Part of a small language model's weights.
Size: 2 heads of 32, MLP 192 GeGLU.
Each number is 500 + 50 x the weight over its row's rms, rounded and kept within 0 to 999. Layers, rows and columns count from 0. Numbers have three digits each. The size before them is the row's rms in percent of the matrix's.

# up: layer 6 MLP up, 192x64, rms 0.229, rows 16-29, columns 0-63
# down: layer 6 MLP down (transposed), 192x64, rms 0.21, rows 16-28, columns 0-63
# gate: layer 6 MLP gate, 192x64, rms 0.209, rows 17-29, columns 0-63
up16 091:479464527545434484419516597541516509565534462434566431549531550566535439497475424494528462429463440636454626558505447535526483422447452520458500559474491532518582509496467473466508491506570495
down16 097:528460478507524635468489524565458587361507467517494463536532525552430480492514573485518526532523451538550485536439535498589472440467512487448470500558413499416603526548423470478483552572562519
gate17 107:517516438441577396573541469454486526518422493481462483565495442553450514527556460530421512462533570551501484460457451477407571492601565410545567494457466490505539414519577537560498549553529535
up17 105:568462526544549417510488508513433527584512575588424470454377488415489574535481462437494603484491500515477539445491364533486483485430480450504459530498492524535527527496587450512467447422527489
down17 101:470540479521465501529516463459614540507494488433461453426458567586517545538464534533483514439621494444547490432487528484537587463626470499394539589522527568517549463560444527490429533499507488
gate18 092:499534487496515449429489451381448475486428495493456397491442497526567478466487486506451477558577433443478516513538516525483561536535545510420552376518544444419447547487510505550569415618501520
up18 102:472491456543507538493553550570556475457557430486522633488450458454492434509508474460559410465481436547447492532508585452478419488516410512567406578488458447474581405505452510526486489457441481
down18 093:426472503501509553500544491544476585440568399491461554410517494525496448472521507514512519565454472632490495520408456546485503404452462522582516590472528566453474474521479502468478505637521572
gate19 088:566452517509494534387453568500484430470506572543470505495477509589458394600463432508480476588496531516479490481555391560525523492496571579516500567462538524492438507513546535478442524582529395
up19 130:521513370458524517563478548447488507469541551466516617413558467498541490556431473482488429495472517483519430505587529486463521454411465506451526532496464610476513497527392422477574479425449459
down19 118:444542469525517478558501583520486474552497475530524499535635481450417459490424511399565437521482519521577452397567464530526548576452511494544499500418523516551456547528487600396467515440485512
gate20 115:558488480553543530511433397511552468466435547454529439613488536501425459464532505545374509491495548549480489533493500453445546486515405508531578435505555606425534532444440496577496525504472434
up20 115:503506448493486548480511517538516647529497553489458466508453504467455499528584557473544578476446495392463547587432522539488445518557494575484470549435541436483617536575504531433559454580531475
down20 118:495562494552641470541492575502495563590495522497423511471486463474584477464533518513611534509486477474573401401525448475433512520502576448526444597511545457535426474545507495455477499514435544
gate21 098:495536525453534502529427485511496461453405542518544534515525443434535549510542529537516505484615414445571499562490492474496460491474363506611416512496529466477516514521375518500412512449580443
up21 070:540529492500411530575442452525556538515558462482464473482502541448410515379524574494474477489567521558422437468467443414370518514527515503586441574481476434514453520507449517449525414471493466
down21 092:564453551470443532513541526432591511486597435532470575487507552462487513591454476494462512582508432525510496493490495504489623449551527442563528445480464520456503508413579436552549473476521635
gate22 095:543516530517543474445438439542494513406522489549514541493485361464551495571457473494504563553571513474442490499620528490483529454573457500536427478515466445590578559523533424529456518505610555
up22 096:562494461545484446431396501526502498483597475491487544513519532591465466548512643495452547469528435408429595482529528523528463489448526438470554509581583512482483534471565437432447514436510502
down22 096:585542424477479543488479431473474437445445467454485499455508417559483536576478412498485523467512556521507458396450528429461455564546484566475546575491540374499514458544542458568456545527557413
gate23 106:520461443387506401491492512596500435558382567448517520502462558550445549563473512572461485473551439443501471553425587445542531549464436459508462494474550507457513447469471513426420524511536537
up23 103:515464473384532478462583476465452488602509469532529512550520559460434503536473446555468483499460478436569438433497521462530569483416497524438417467511499515485584451559526397601555446507522417
down23 100:539510488498444384587482554468582522645445541502582446522476473520468529460448620489522486470471500510494589588454562465526469518423442445502492465519522552524492493496517570477517429500411512
gate24 098:456532504486512470540549507544424460434493505456404487590446513573492415519529519537464542485552492524429440524606466509503521535508581468397475485489570520459432397452485371563504490551459471
up24 111:612549470550409487571505555493501523521556557550557581518528486483461450478517554398479563487456461476482516491489573508532477533526423472579459606563528572503472501635577520501435494507528537
down24 113:504546501506536484602521469508461434477462436474480618432392472494447424549466536447533473478466519444423521454421509489530475490419484580580451561459484540522488522608440562465481513429559530
gate25 091:559511522499484502467530551488502432467463556548478499504464445584415369561585480488548498520553559491501455442489428527513437489467530398540420435485448476472406443583523470595557535536495460
up25 083:551439462520553503512514574439432483521532492445527492499471496570443491498516404600434530501472480543512479480526522474607528568550505358478511485481468474484477465379507534539369469593479478
down25 086:534589466522510491517572447484509490559518510419528481451578500486525454540675399480472475484511571500507544558533410536458504422586454508553537449585514444557534474489475555516504507510420536
gate26 091:527547534461452533428460526451496455520419407497423534460383445547570516572502465455542582488582520540482524521501534505456561499403495452592476497485483572510484494529544613468428493459541571
up26 082:618574541424448394608491498422574510431456547520521427448440559498466480481456453539461530457471525526530434602468495553495478513523574460508536546540510505470469495452553566463545443554464459
down26 090:477529542548506548465544544466567525523469475522557436493491457493547444479548477461563560468535494489456509400516517499575583504435402529470427486452467584541531526633598600529546586487476484
gate27 114:492470435545496477495591464495552452398475492423505502507464373498543547464549559478397516468472537458406520594488526544602593497468508486557483530467557499501516452605470475450459432530504469
up27 118:485525451477540552433587488530471482495497402442488516471601423496513575456435448571431551489499478598409457425541453438495545418556527457510439433529453464480459516588497508537490431450485507
down27 112:460460510464604522540485486448443574603532479593442475532567578568449484539548416557527556478518509473535539444438434476420465557474542500480556536484557484542448497444498496469538500438370499
gate28 123:492515561500512515479440551528456488449483541590496524423429440537451413454511548537516469419470478569492491555474533538445482496439371556567526566441600501576407449507467489512400495507489547
up28 108:539452459481441547461522611405557447470505553506447442525560568443567488474502494389439480561550483481563560512512438535468536490541519429447559482560419585441530476502594544544512467500491553
down28 089:422548518539529475489473462551545533447513534505546505425447492500521487557562473563529492467481423577612521469512548563607521505544464468592473494520587548538489401552463371543451572499536499
gate29 101:550564535395563466417473493551414519455450457486381455556476433549500486470516495484513431493610433556501511445475472457452470481472479560545559532494561553491461540521580562584444543469469550
up29 110:460469416534482588621507568486491476461505537542563498517437490490588466515475431551502389554525525472492506525514467531515503519456501441465375525599444618463454495570472474477489448419513484